Weights of a small GPT-style language model, trained from scratch on English Wikipedia.
Size: 11 layers, width 128, 4 heads of 32, MLP 320 SwiGLU, 4.17M parameters.
Each number is 500 + 25 x the weight over its row's rms, rounded and kept within 0 to 999. Layers, rows and columns count from 0. Numbers have three digits each. The size before them is the row's rms in percent of the matrix's.

# q: layer 2 attention query, 128x128, rms 0.0808, rows 114-127, columns 0-127
# k: layer 2 attention key, 128x128, rms 0.0791, rows 114-127, columns 0-127
# v: layer 2 attention value, 128x128, rms 0.0674, rows 96-127, columns 0-127
# o: layer 2 attention output (transposed), 128x128, rms 0.0625, rows 96-127, columns 0-127
# gate: layer 2 MLP gate, 320x128, rms 0.076, rows 0-4, columns 0-127
# up: layer 2 MLP up, 320x128, rms 0.0731, rows 0-3, columns 0-127
# down: layer 2 MLP down (transposed), 320x128, rms 0.0662, rows 0-3, columns 0-127
q114 092:459533488494460520521504520510481528486487528474439493546481501467498490456505495466517488462501487513488513484526495476506462490483517464440491509494517545503504506498484457507437475475506513505440476522472520507484478461489541511504495497505523524517539471507494487497506530542491534509478499467540481560564481505476512491480503519487511461518480499504502506472472543469525498485505
k114 103:515456538492447475446519501455552492528511478523510528480535489521468491484488506466472531488481480520510514490562513496517524459493492513497483533485511491478523500497487490488501476500527473496472488525524480470486460526498489508514457506448505461523479490483547477561467467506462499465475481480507495497490520477523475481545466499537523501482494483477524479538507485506501519549530
q115 101:471530474510510500582502518493519500475532521502504533476464486507511495505540555476510503504488526514533449518522494495480501498476531520515488513496554527493514531481453492486501486492463466462467475518510510548485503524512514483507494504512499531448546509519527529485527439525514496447504556532526499518447525494489497506523537498509471495499469523472490515517479487482504502512473
k115 090:507484489531532509504499525501485479515491532488480468454456503527486500541483457519523483484493485480500575473516499496518513504501486522478517493493463546471467505501495492508511517527527492467514453434493475476497552484476472493497466461481539499476480504481461457486524508484511498448461520480524510475476541461506501514505447482548490525521462521496504486499490484479520537517514
q116 103:489500500497479525472548509527507510456489475512531530491492522506445466509531507488519512482553486485460530490496463485477463483514481462481504519504467481437467486516514489491511494477534477483505492518529518516540534499528492468544454510478496507542486454543488538504483544518489533529514480472505507499504534443501499461517468490485519502457496477513530510494477458514463472487507
k116 098:503518486484498501504464488497529476539510482473495455518541489479516541475467493485497526539485497529478516529472491489488468492522511490493442477445528438541510530519499479530503531465498493448516508512496531522500524495510514510475516495520494518480513535510445527504510461493492465528491532518504493501513444543551512510514530456510500528502467524520458515500494529466507529521540
q117 093:502500490495509497499524482487502499490483492499501483486551533479499496469535475518476530461480478490471484469482488475452523488511488512486516498547516499500523484493471480505488455470477473492497523481491537488500516496510486508486504435534514526466528495450459487508505456496540436498495512505484522500556502541464483546516500461530463504515462467502465498549462547483478542493474
k117 104:487487506509519540461496510513485501484485497495465511496495507506504512535475495483469453480523502518541510540483509517525475528520533534508513465504537507486509550509481509536549530485454497483504518468461526479509515514438506472477499513507501519469492543473487453485559464522523499480484531511487523482484446536530547505455504503497499483508483506516494487493490444442517458493484
q118 094:486506484473502490501450451487556505552493522514449528477480549528562517522510496507459507492479482477474515525515472515524515521497452480527504476516479521498498471480514503510483483493485507520478484515466481529494497448486504489515498520509528483471477507450501511518505473520510450489532499477521519512527512533488469527515506461520515510514483496540438512496473563469506475513539
k118 104:490481494538457489483521550522442503444490508464490522495506505535467486497496485540513489506515456528517502524473502540486534479474532492454514502485466514485485506497473500490487482534455511522489519483514492504502485481515491480500491538473467484515504466541542487514498545501492541543532493511481496456495507487498505503493540504452490517468541499538561476528511474541486496545466
q119 090:509499487508508488475525526499518500532547474490557507491460481483489524516470523525546499494518487463544464512506543544482476488490541462513504526489455452493494499547468545468496517513473497541555530489502494535517522505532495524519503517499540495537524451510504514527516501492511496512541522471479486481546521465526477499521503512469479517523538494498543491531516512500519503473471
k119 083:495471508513504479508484458474477465439483533500528507518506477459516492497469508491498529502497488439483523499495546498478531486503496537511490465483453487525481499511502500496494548523537512474498490512496472486478462518515507538535533503466501482497504513518485526448540502487498492521483508525503558520479473523531496519520485519540533542453540469516451481452532534529486495480475
q120 095:470474473478449490446512549452483468457481497515475502514491508488534498501479441494518467533492446517497499488499538541495510510457530506510461538474475496489503484518482512494440506492571499522492528520501513475531474496489498485525515523516461467490508485534491503537438519491473498529485483504483481523527511513521515460503480508465513503495534503490528513482530495515531508524475
k120 098:528475529504531499495545464478533471538481537517499508564514485511499525466490483474546503486453526479519479508473476489469505521523488493465527483531497470503505533522505492495540480462510492483513496528488472511490456535511508497494519494488524530518519508489499503456498461502468523474517494491519534496545449501516458471487514480508505462505502453497481455525510505497515473428554
q121 099:497489493467483493499491522463538469478543543457512487531487502475467521519468488520501484510529494494501483508499497553507511501495523496502514521516486522448499501515500515514430528476521485503462515533470498510496515504531505508510520513431530536476459472475527509482482497546493510521473515512458496510504463505518527467523478464512510498477465503462482474478488504431477476539442
k121 103:525457488446488516476529509482527487498483483462434485526518504499509523494519459524495523485523529485509522501509485515480495513518526506462501482486510518523419478529503449499533479512486482472500483513538509510492474467440499515549495513535470481535469471532515487499528483535478458479482528499546499490506511494520495548481507513497538496523476506524470483500480503542501456471519
q122 101:540548524509507529540497499484512509547544500491452497456551510504523453494445516437489534518473533519543516521500538466500541546503534524516482504493481489500499522487465510464492517476497500511520491517506532534530517479515498514434483491514515541515516509467472474491511529510504499520499515507500487490497498529514500486515504485471487466491530520477520535469472469457504510501544
k122 103:502527523483520499505503523515477516459505487504523522500489466507501487533509513523466467494498525474517509489536517522506501489524496465515570536491428509518519478513504472524503475512508504466483556492497507488480529489518469502507502509469539502532470478513530545495489505454479564502506493466511503570462531473495514526501523469492495545525486503518476458497489549502509518496439
q123 114:470525474508469551485501468495485507452476509518522544474553537536508472514500478501476524500474468480494497530527512521463536479475522500490501488513466505499496470449472495469525532488509475523483457492528466486448534499495525530515515529500459443519473472514484494510473527514529506527517480498522496498486501461475518514473518535496488511451492506512552447506499515473463512486514
k123 110:522524527467509510476554473509510501506510461499534479520508506512507499505516539526481489528500517515518482507490483459439461514509471484512503461498503490497448557522529551522511508486498519466529497481439509473493509527496457484490497471501551492465467460487461528527501478519493500544508476548476469464507443528491518493514488478479495494489456497498496496452539488528497505492507
q124 093:473534480527425486544496485418515496458498541495501479506521502525504462471493493524514468537472486480537517484528521528464525498487482505499462516455549542497516527488480508516469501533489498503508453467480509496498475451524510540534494480489506527499485531544520486475484518493511503491489485476541461524494507514502504548497527520511499512492497514502456478513531538488495519507513
k124 097:520513511488499489486508486514489475499485484541491499472500509476535476513492468524496512466495464492537471523498456479486503527490456493481542498564512531436509498480484499491498494502508519505477431503542453468505497534498511481481500487477536515504478480491546478532459461502467499459527462491474472466491487477470447521469494542530478494480488504513527464495488488495502469537548
q125 099:480487447532527489508528523471456485484536462477536501520521461532461475459516506509507506501507503515496454512499512490489522490472509500486444498448513486490540498496496493455529533512505478500546507487535531474494528480547477509519483502497506520504468485558481500499447505493501525536528464490490453464479489432519470471531502481509487546486536490481516504524514515507508490493517
k125 089:520513526458549513506470483513513497510443488517512495511503518461534496508518481497502500475463512499535467499511520493488444538520497526491498448540522499470465527503482525492507501505508491486495511516493494468510496505513520478498525505517525545450500541489476517485510511524502488495455521484486518520481479575506486524471467490541462538477434490503441467487481495496541520462531
q126 098:535519509513529499495504468487468517526526511485512478494533488551443516470500541513529449502502526496491479526529516492533494523502513531504480494480513440518501540500511515509499548500506500472500585511482479480483503522516542468505540526520515510528461523515506519471464513535478506514471515485507465539480461476523509485465526536490548470529495476516483461528499483480509505479517
k126 100:503525519441529487516515514521502518488477482499489481555490487500518473500523524504539530488507493475514499498492514486498500449511516505502535505547524500459498495451506490486475468516529542543524446526512474496491523474525464519518467514533526479495494483496560489540455519516473459464485475514491475546497541523529459536483522514518503476531498524469490527522514476536519514480464
q127 102:529494463478484533518512526467551483512508498515515484493509472527515467514457474462533482491495496486471513450502508465479527508473553510510458504538487477461498470505560512456502517488496511513487492508538505520490507483537515568530502508515493493514470511472478436483507522498500471487517468501493485493418491496514508533486506481518513473490502523464503470466532505487466470504527
k127 100:504525534462528529524509463529466501491509456501499452512545504486569503517556495492484502493504522508542476544538493512495503534496499465505503485499463542503485511510472494510515487493471479469554514495482545507503494473466506511481506505459531502500517504516476490451514452529532502528422497462483509529493473502471488517505533520504495495536479512467489489529543516506478521485514
v96 107:481517538507474429494475556513469538493474494477494463508525533511506516507530536514473509549506475531477508498533493517491478510495483464527487522521478496512474502474526446498533512497490510483536466490497532492458479480498469479492477486493479525465527511538501464515508503443509534519501500488491477523519508480496499493498491535503496456509524484554534522500438503531507542473549
o96 109:509465550513496490511470554486483516503490544515567523493478510472455505487508463508493550511467533509542476485513509512484483463511509474485490511478517484535496494512479515487485502519503516562512512490512521490500441504487480503488471473483499507469532552507544489506516485492508491524459455489497526469521495458519486461475502456507495553519530490455525470464528494534515520508511
v97 111:519515457457481468483455502504526506532498476488535514519526516510494478509495463469478475533452513499489530510489466489488550500523524498481478502501521495511448486506472439497499519480461504481517499507515511481522475508489474436535520509529493513498479521538508495552482516471434545503509490500511490511485475524468493539445553486483472487459528515497514533497499495492475486507459
o97 106:488520548511470456511471489490504504501500467534489482510540486477473564485511487456518494497502531490494494512528529452489531456544538514513483473473527512537493500489502503481487539525480550547560519494478502480503512490486518475535515483473524526509516490541494473488542505476536543508494504550504458489448531469508529512474515503505475510521503499468520482526515523500489518459499
v98 106:534521459483515510531522508462501453486531519464483530503545518457493464518509521508492482495473497458458459493530527497456525476490537484460500494487495470548499490518488499491506551502491479546502517502507552492505512470491559502450520494515545534476490527468543467491480479498504503483466508521520484473484476507494505490495484484544493560510526515479525532493511506467508511474479
o98 107:503564533534438513478531487492514519519492478542451505505524537505551473521512540469505502478501469495473483489438496491514498503524521526519487511513533513476492477511517473492501503523518501520516536496475493496488530518477545508517496481530476521473555483457473478511492515495525504471497475475493481534509542551483485540501519500493477452480503533504507445508503481482455493517537
v99 114:460498499471530447457455453473516492497469547456476488513497546471551469509493513496493525525531505518514496469507456506514537496494490495523510511518527495511494500476453489477474511518461530540488465499491499474515469484495474526436510506528506480500449492479490495526527510480527518486534489555525535490521489509506483513489495497519524520465525520503492493518487541497446499536536
o99 112:458500510496442513526469493519507524456465485473432486509536484527528465497484482424514495513441493490522502495493487478507528488491466497483503496505493519439481464528507497503464485498449520550510471546516512474513446499507479499486477485496466521520521479524511490521498504488498511523503486525462541508486513547479529469461515469506502530497477486460506509493529477478480491493499
v100 106:519496533547493459477518511537504555537530488553459511481505490478507486494541463490522526530500499491497545513477491538536490485519501465496487452492498467527483505549469507462514492482510498500538504496512469525515479482492493484477501497538499489484517518480515476481543519485474494485474487466487525511552522489518526502525520506465518452463507514560542505448470479529462488496503
o100 102:518496530485508464494492479461511490528531481492505539493512514484466523482493559466521457496458490485524496527485508455533518466515557492475476502464491502471543510518526493500483535526482497522498498530538516514505479509482486497475457505495548493514540537531476523549491456491498517498512512501542499476510500460546482497513480439485513470551509472480501545457502481528517492504488
v101 100:482515491471533445518464498517543510506537480574546500511509479476475512471511517475524501484513539498512504529528493481520505530507519530521477493520511511462517510493479469456439493515484489488484506464524487570506519540545451451478502528517492502512522523497507480459516506501512505520497506493523473525505542536531507507486539484472476505507511498504548514517514503503546534522509
o101 106:432556510515494520508495510473523471463513527496521521497517490448529508530499499511502537497483510465492493549502464479559479505471555506535468464513464539484521521528475504466513537474489496510466492489532510528483501497519493521529511520497521523490440521500469456528509503487503491495492522514549520489511504514498489526518514495543493520480515538524508484485504523526554475454475
v102 109:514531481486461511443494511484506495494461495504502510467483504480468501468505474435532457531542475503551492538500486512521498486509490567456502463492519522491509489477481474523510494557506498496458476464518490522500557529488513491541530508477497478526517495544506539533490491485477517502537514510473518499452500557508475495491486535458470522499509501480487467493499494482514492479485
o102 114:530470468487529507505518484510459470463510527509482490510487454493526498489526460506497476449472526497473514505536514475473506547488523494513451469564494527523480474452493521515533543465486481472497499506506458518504459514507532466505528484516486535492478488491472441468522488491483512505474545540521481481493486501499549516512512541490498479480485498494524493486486504481574495488504
v103 116:544505530468482499496478514495466499460529461448506479473567542546472522504472511485497492498508510491507507530489510555486525468499502534482476503497539517552535524493458486478472552526486494485454513511513491497483491464500557486511483527500476484504577527473495484532498502511475479501502513541510506488502510514525525515500525494505486487528474500491510483520510488480526505457443
o103 116:499523540531555476474504514492483510487521496498468521486481486502526502514508520484483514498499506491512522473499505542538494469539512466533457537516544538512504468465519521497573542540505494497513558492472490547492477501473491459509475499506481469536488499491511460501527486475493515498508499509522483513488541523512478515459506525504464465469506503499530441511492474485505437486456
v104 106:524509523480524497486486537505550528438515503487526502540484537415526492519513486503507505518455527479519507473504522499529512531479549462535511507481494509514479466503510559494543515483529531507502529494514484535517455536471530487530526508509488501507471522468533529467509496524506494493497479507538517492508462478466516498516479519474518481481523489508491542542492497465520477460486
o104 110:513529506540489477491513500455499499530547488519494485506518502515456434536529499448485511499504479491494524516449507477480510517476471491502575499443493501517491521510552504487471477514457491511496472502521489483472501516503522504499530457481550485499507495517510530478468468503518480507550490495479500523470492534499495508433504503508480473482498504519437513519550469476493484513514
v105 105:512503495508504519546497503520524534482472513540535524451507502501487511499456475460451500496451530473520488500471480455492458536507516492465515466500457471436510496522529497520501481522505495491462522462514502496472517513504534492524497483538465475483506504535498485448491473518515564496480463475476497528511480480504501534554499497484506524492489480482477530456488503503517451506476
o105 107:541507477497514485493530478490510512463513514512473501509516511490483486505501533549476526490528498447447460526506497520456501499470495525487545515475522503543485515501479469504485464460535526526518509467506491508469516494509500516488498526454500464493438488478497512506506500496524447495507502494497449457497512461514548497538449545524528522494530502518463522488480566502515530504505
v106 101:536479523499462522476503534503473515526530519524475471465505508497491489524463474476475520469496519487506542486495464514501513479521479512443473531506478513541500504506504519558523480510515531474487504480480474488528492505435526482524478475504510482520515470524475489518471473501475530530504485479473497448540480498498490511529495455546479442480485458488506459484474481508441488496535
o106 098:546449518470527485504520493493467522511499485493520470519490469514454513480474507539536473530445483496504526499508530498439528445573524520478518521471512496531529498473506505508528476548496517494525490461481521503502501473475468486487454509487474478530530500530533548492525473479496513498513493471523454502489507488526536487514473532465489478496537483485499511510507495486495541487515
v107 110:480527524490514473517502475479480487518526527475489499476518500519518475483490537508513531519545499496559463501515491478513528501499536509503447493522464545522536468509511454489489482535502472529524506463523529455517496447534481491464496536525499481497511523465509470519503503466492500502516504535519480529442508528528479466496508469537493537523530518452492501479490536474476555501515
o107 106:492557521493460508481518511562524498485451531526483514463520492478553489517501517455521536518458474478503479520512462509502507507478520514506495468530489526472458475500520486466517488485536512495453487509513466533523456488532484477536504479479457522479545495484489456529513521507474516498486474513514514481504543559451489520491523472510488505487478505461530466469495494494497499496491
v108 105:490506467479490496523500474477507482528469522495526499449504537523517474503488524536487519462501484549484518523482465471506532512530496461477494507509541475437486529533478507532528530478531447502432464503488470519476515452488506522487489517504479507469526486501513481542472440451509521512511493495516498473512480474506516513542491505478499545514469485476509481483467504485454500508483
o108 109:494485503540469467533477482522462531511515494461463507498491535500491498505488528516479488511511508457461522491531516513484508492556521507495469504462531525461512501490438525503444482509516532523479505505467518504465505489523477500505459488510468503521476532483578483508478493493484526534460484527470479502513503466500524474539488537497465505521537519466496547504496542505487544508497
v109 112:492454468482494515499519534472487504505555541497476518503493494499528519490455544492452511518480480510512465467494523533459501473516495488529460535496495504476517458523526524506555471511482518492530463455504504462500527493470484493454534467513512498519513514501473495495498505520547495480543509483493523482517508486527448487511527476525486510511511492494487544557505474571484516495522
o109 112:514462475537544530525512522500485516517451531473526541560515480522473502530454508484525495510458492520503496527448498528502496462541478518466509513486506520504468478506521488498502500498481540479508490455503498480485510495510479539491518502491437537513537509468502545521500497509471482499522451461483489478493527503490477469526535506498540545526493500491485459552508463497498499491534
v110 108:464484524480453497512493470525511499524477474538479512528475493507501475505543470475488514504459509483516528537530455485499511512495450468531519514485466476482497528471533491484497468488459475487450541512474510524497464514515492481528520546486492501483474461509513516526468520500532497479527489518481533504541470501515500553496532471471524543525449521520442478492508479507478468492480
o110 112:460495474507500466522474500486522481460480488507466438494491541477487466488496503497455482548523461488491505509525489488496479519496436500462510521487477506537523519458484522540468518499504498480549493487545544510519506468479482470508505495526524512540498458532536514508500528508513493501504513542493471509506495429526513509512477457508476528534464482529461537515476525496511512491492
v111 112:473554490457463485506451472484483523471524465521498537519545505509531513512520573466460540534462536476555506526520545493540544493509494458503515528499470545519492481543500472454498500504514521512495461499509499452519491483466496507508492488539526500536514469493497507497497474493525498477505512487448503509486505512498508471500501482520474500519476494480486540499479479509493472515501
o111 114:504494513510517429514537507502480529509473499472531477512514502458512521513559548495484525515464493505524468504500514537534466496514468479494512498482492495523450493525510483500525479491485503507522507508512545485479456513474461438522548495508506504527556477471508500539497492486528544502538504493480470470510540537494485541509480518512495542487472545518457493501484481512525490465523
v112 115:478487493541525503481472519486466509560485511471482511524504511501498513480525506478501527506470506489494547464459520514511527489474467480558490510488524531488509452532478466496480520507515511506503498449490517489503492496448469501470472510455499525495520522479527488544468505460523524476479509531454478543547472504484545481494520521460531522515513491518498568495512477506481542481497
o112 112:462469493503493467469485512521481493503491495534500518534506518555468518524498502452495503554456489506514476512505524525505489498481484492508483492517512510536496494545465501481497463474516488535498531494520452438544485497500460479504528508529494495490528547506564504514444474481504524511513498494483474487531520513513484450422514465519496481521459501495450491476517501521503489510489
v113 103:530512438534504519490515457492498447543493481448485500495560575537492518516490517541491516505520482517462483526517450465493489495498504511453517554524491505439509511482524509491502529541499518499494531530468509502486430499523515519508489472510488480487511514478503509511467490507503478479468477515529543481496491512467513522540519516518525515519503523525483522490485495503501491524493
o113 100:515515497524508509507474499537473515485485467500492502449501499506524511489494476478499521535540539493485448463475520522466525524562447529477508508496543524490540489494476479522466440528525519516509513536435500466479472525541457489479482495513459482529424487517508519488531507487507536483495523553487510500500498507534474476499486484481460508522511497509509503512497499486483490505511
v114 107:472511526519447536456529544506489533520513486522519474509550495543490508499506478485529464527475463493470538515458470521463544482511499502509525523517489488505497519455541501522533497534541492487523499513506513495499517516499519476558520513457487510518546510530531515531456499539452505531515535489505503497502478458505504514490551477496491520505456509548491488516529485505503500495466
o114 107:498488523523535516499472503500496500531544477490542476506486503517463548481485518543436474493542511512537497465508505492462474477504516476459477520493509534559523513430505518514518504526511489479541518477487489508502503472475484461511503474492491505526501497526512507449493475475480527461486500511488462467484486416511485481482543507502474476525485494521505484534488522510531527515501
v115 106:531485526513494483524470560510517484499497458489495512501509457496539496516482495509473488500463512481523528507536528449494503465495540527479546494537490514527465519526498517526480509517475542478506540457505506500545449514496486482484516489503515514545542473536521444522478486465500470464525520511494502479520459524489489479533426468500496483470500477510499522518518511457511491502510
o115 109:475487486452474475506539513501503542501513499534513489509480482519511492477514534478496493561460478501497537520479492515483499506518506488474520487509528482565497541481545496483506511494504518520515514495506498495466528533475482436496470506529511492450508503507475497490525490518513496522490491473510488535468525557523507551522483537461496517484526476513505415513544489457509523470533
v116 114:493444526525484536480504475509498509463453513550523501522474481436490491523502496478464546526480457483492534495473513473486497482502518503546549478540547474459485502510479491510485517489536499497483507548486506523502415495497449531515525524498496514488491503506489502515507491498467501492515491511463499494511521474475534496524503469487524499506515491530483535494511488553467530514462
o116 113:444459498509491476505464502501537508505525452473478476489512556545449517478477509480484471510532487486511524508507503482505502491495487501518489454496512472521516476493502482523482502486468518473497492520527504452522476515518506468448502490530494425543499496503512490506521443502516469466514497522455517459492479468485487512500514462511498478581513491517485516524527537498473522508521
v117 110:473533476504491493482492498492498475492494474521542499489523502515474517479514491534486499476565482539524489476481496457490559525489470549470509517498478570436498512479533493517506477539548543499531472494489478519460528527467505497497540516491498509538497493533491486485492473480506500516492521505511458435472493517488514467519476536465479512501483485488516491499513457489519512480460
o117 109:502469495541504515517518471496431495535488507490508489505461497514520524515542470515529531498516548480494505471530496493465479526502530544509486495514505517487504520463497482499525475508531506511471493511487472481472492478523468481496535453499439491494423536503519522462494487509458527490473511514501528473486462513463516523511478551479491525479484510549495488494507514519560545488495
v118 105:502514490521498532487526484497531534497448482504556493530516492522533463516477450472462486509517521519478481509461488510469480488505518492478500477484497461486497533471537520476554476464518489463475521486483510475557481515522519538550503471470474499499531527532481525520467481500483512521465525448500487538503522490473492498517522449489518497533476475499489487526543468460489508504513
o118 104:472503463482489477531470506523514467516547482519545493502499466490520532478450539567469485482561527500527501437511495486450487490531512541456530510476508486558518490462489511511513518512496492491515493467487483488489518508525544509492501519478532486506479478489540477498514492520471497501552527496483481482470506443526471477526507525510511508480506507509459526498467532509499505511501
v119 101:475470543455478527540512500489536515459496538556510474465541509484495537541503515487512485486515530472508515536474469493460457494491457514527494505498499500517523530505500455462476470495484508529529468533517497528527536518512536495526497511508506470494468491468533509433560537507480506524498494509498507473521483520514504514495517523541478473496453488505538495497485529477517498475503
o119 099:489487517500497554512528499423517484488488519485475458513512510451513483469528485529485513492506485441504512476513465472529474477453527485526504526482544505473461470504528476491529494507452479509475491482479497572474502506467530484490480516512491525559506489512411513515504492508520498499521495482522536521533505470527498486473498514514506496494521512537504517500475492525492476495484
v120 111:455507446494512506546494483502513474488508508486461500506459485485545497484518515499506493489458518491481539494530501495503502486487459476554541504463515454516504520532508508502472554516482474499515531499515541469515472482481508472416475510536525496488475479459487502492495506479537512511506498510450483533536492515517509444500460509521485536493514485457472522471463511526510491505482
o120 108:502517492465431501474510508510553516505463507505429511525465540496505494484511513458506529543473470499448511523493476533530480516482470496521494534520490476491524472562470484466481524465507475511527512525524506500508499479465525510517498512524520510480507497469483512501449508485495483536493474486476484536533526533498503510524496475515532529520499524491448496487474471510473487492559
v121 113:458496466528453498518489460500540490498480517488488505504485445501488479488538537520478494534524536484454528495516490508468456523492420501531506512479481529472467484493486455493500473483505537464477479511509533448548507491537469492509477517493516517510512517490492543533455507471534457495476506529493467500485494520464457480468507466497494530514491517527487521509502516487492514502511
o121 117:468494426477486490547487530475511512485461552500526504499508497477527527457506448522491542520515504515472477461556494453492484526500487501539540508523483474498525515524478493493527494500508543451541529483467467494533510486526531479523511508525496530499537514465510492496466521494515504522510502512489511516505486492524469510504517444540494553529447502503497503485478527481499501488494
v122 113:478468482540510467523490479536488484529489507524468504532507529478513502491540463446480464482493511512497519498489479533507479504478495523553507487488498515490530453544464493491446531523539517494509494492497561538488505466485522495470500515514485479483529534507533520480473537452516525525513472517472531510542531508509511512533476515476476500505537507520469557501531540481514535506485
o122 111:502491499476475484493493497441481454474483509500432515532502514535503493492517508458472516539492512485473477491500493503526502513476483480496505474568500542530525456547487490461526468470529518482501500536513473495508513478493496534532517525492508499502468530509482500511480463500510479496512499522497523501528514501476484473472502432515472502515517423478453493460547465512516474511500
v123 110:521491500474541479481552442503494496473524478535519490505470511523427527486514507508515499457484488518521490511522470496539455508510479533507519504518513518517496514510470511509478515525477470498487499525504489581491480453516509482497511519530514478512476482532481468476549551518503533501484489470547539463446504474476506530534493539530507480495513518522538499514500510489503483504530
o123 112:520513519510512524497503467472498483480513475449513483481488530477489487539510498514506476486483551510523535520484496508526549528495511491509467515488527468448530485542520508507467512514502539510486482520518528526490524482488504502484517500498482473494470505542442485525523545479505501477489540524539549494508458535499519501527478466529469455475550490499529522548569492509481511495469
v124 112:496529467537525500515542482520501490540493459470502529516497533493512518495505550477493491516543523506472465459486493496477534500516506533482466513484517494505510519505533530510509527474494518491503540461488508537488501531484443547444447499489497502497471534492506489508493484474489455543449473485498469516532492493502508453501465480542522491539504465484526543485517529481538512472493
o124 112:476521509509474528503518497520508491533474499504548553461466500513511517464461474517561519505527493493510490496479465493519486527513530573488500520491489500475538487523470489483509481464501476540504502491468481503518511476515511520539506528496505486444468545460554519498526450522497482537506516477467484519536486514518438515498489528491504479453510514475476507460534494496502481503519
v125 107:533498528505526516524478495515497488503528523473510512478521458548501496510530489507495502447512524476535519511506454504489500488489472499500438527495468468519452488459561463506511478507511507468515477480504469505443508527494483494493498481477479517549497512508528515549508495460500486498475512520495510542546489510552517512507547526457515489484480495507487519483512566486454520466495
o125 111:495488499515494505505477491495476493467496510520497533444513497498513482493528510503500491521463473473495487489526479513478457459484493492467521515470496495557536511524493485556550471481532507511507503446497490517523499541470456493526465502495501534489483542523498531481515556527484561523535454493458487486482497456501523481471503541501507466488442477479485511479501491535489495462477
v126 099:532509489451524463502494461463491489475513512477489487506511519511450488491477521490466494487505553469472473498526549526484485531483516539522458493532471501494549513467484511503458517517503489536500492493468560523473500468511471497474482528442490494470500522447482475456520491532505509521443491522514504469478513484520518521468496470523513495497536485475510505492465513482534517521469
o126 099:463543489516470538463517532489514510460530507515469509475529542512527474538506493528526520494488514493494470508492487524531501507456475540547508526508478504465486457536476469513511503528499484495444488496491506513535500491493484540517505516474468471488474486472508475513498518474531463493544479506536514514531515547444509505461505473518478505483507509526531462471537519505468472547475
v127 108:516497503479506488477486521481529516540499491506494499499572520450506521506504550516492475490450494485487491485509515501474511496494521524479478507527537496510424518447519500460469465522472541473522511485478523514495488551469467496479517512475464452512488508537503496453535522490548497489502482500508499501476505535514514497521516534526476447477522522552540526475482524519487497509502
o127 111:486483537490523537534483557456468516485514499512571509492546480518543511483502482472536481457469496486500496515472483501498503475506489537480487522491499521494509511537505477508485477466477485541504481517486530434516476528484482494497477494489474525531465508561438507495550479499533473511490468521520498494482522450511511509483509495493506507484524540538496465470524474481489490476516
gate0 108:510540523456453491501536515480512469505503498534502475544517516499522526482506502470489506508494495497507530473491494517495483463479458478492459522528510553507455492500489500471493511482522516496441521521483499475511494490504507484466430506524492451482534521496527478568481488488539522507536456506500504472451513502475545483480502503431476478525488530501481496543496463495509499511498
up0 109:469468482545490530510517463495471483432461471533529547503484491538497473540496499514506526515543526480492523487518502497462521497502542521497530483522488505537515503506455483493550522536522503513517473529524483516513513538516480492463507492474444474530474505533520506499489481508451490486521533505483509513559502501488494513513512573491531536513508483492513475466501503514483534529495
down0 111:489501525516525484500518479504484510492481496511539544478507535514494478462510454448457500503525474482495508499480517500527504556449455483519477487533487498489519483487473475547523503490519499506532498502578516476508494492494480502494515495488513454497489512454506523469480514497512554518448470465488517468481503521484479546530532545511474509475466460447518479515515481494511504511535
gate1 105:542501525501447502454469472459487499497486528513521500512494516498542469486534498466486538510502527470487487547452462497497506471468494490504512498510504502502483528502503530509488527465502478514467525530540433470512520451533464519539493506571509498517479502533497514526493535513534462479501486479499539498480518510513512488464512483500542487503526464514496519475519467462458510471495
up1 111:512497494538463492467473514507496485498534532478485489487504494493499506503546521452543488502515525507468506508473478474463486504502500520511497498493509509519511533433517493525500511485476542474502557472505503494470543451496521465531535493557493525521498492505532520547512509518519533515490519521518517499452505502505490445475490496471493466526480489557494532486507447455482526509447
down1 106:531503558513496491507439453467515500542542507530535512510479471470502490487484529516497493540527512521512502512479462478478504508456469555471503480527569530508501531479497482540507507516463502502469529468503527473477505484478496498526534480555492468501527509508521540549542507501501511509532484496518452482504494523538490490450478515496482493523505516498521543524497484501492513499500
gate2 100:521452528488458485460495533488522527530478485506533484517505545481496530494500489456512495488491507495517512481485524487471518495489474527500462513520518485477496484489490490544479530524537464524518535463465497514534461516464487498539487494479421532518493496502474468504528473523519493530487507499445507461498475486501497528535505474531473510511490540454527447516520524467487479478464
up2 100:506528513514519468494514443502491485486527530549474480484529483494479476508499522528511489503506527498507499476532516490478515500494536538510536509471524524507533474510479506463515538468549562493515506469491506520487532472510473484510529516519482435489514503423524560465489526509493479449523507509541499520519529489481478481477479517469487500455494481505500502503457500507474548505520
down2 100:444514517506515522425473488486530444460487518508495497522488539485493530481493488523485487497526510513467505531501507526502504497476505468537468492485510499507468475498465478483530561493511505500482473544489505509471486498470517502486489551486509506518488498504458500446439502488520501534485508514489490563460469526486500483491490487502529524495478426533529511521520491510536535496478
gate3 083:493493454511502485493456530558498506515514488484461467437511489526516512473471512521513496524508473529507499511511504496536478537544463472504516502516476509489523540530478512497506462520530487510504506438479551475521510500534470495482503501501537497528542511462509514522482464512492525475495526554551458475520475526504472483524519472515474530517538487468500538512481486522503469521522
up3 091:509521457510490487457495499532540509490423501506500492487479486477472500524499563504500510477499514537495489515459495541461472496494489497504509549544499459536487496477504521521514465514489488468547500487470530467515429473494489489492480512518520491497509502516503483500502539483526501485503443504464507490509495532484515487472531509504463494488438466528546545523508457502513506500477
down3 086:461505492497489503517510550497517490492496496545521510509470507484515527528495443512553483515484528522512474517537518479539518478528496537497494512497539516460503505482477471484481524499500488539478468513497525503529555483487494540523494518486492478503475492542492477470513470478457458506537539486500504518498561529475474523469466500462520472529523554515481497471475508509489512566511
gate4 115:508452481531467516532513485531501554495481494479483511482465497485479541532528490512483470526506506540545514495475542524490487504521492468516467535491539535493507487504501511533490477504483496483486521479467487523520517512489519535487555512483496517517514452500533489448477516545483539506510501558535486506520472512494430513509508507476512503526492559496520506502503535521472549536500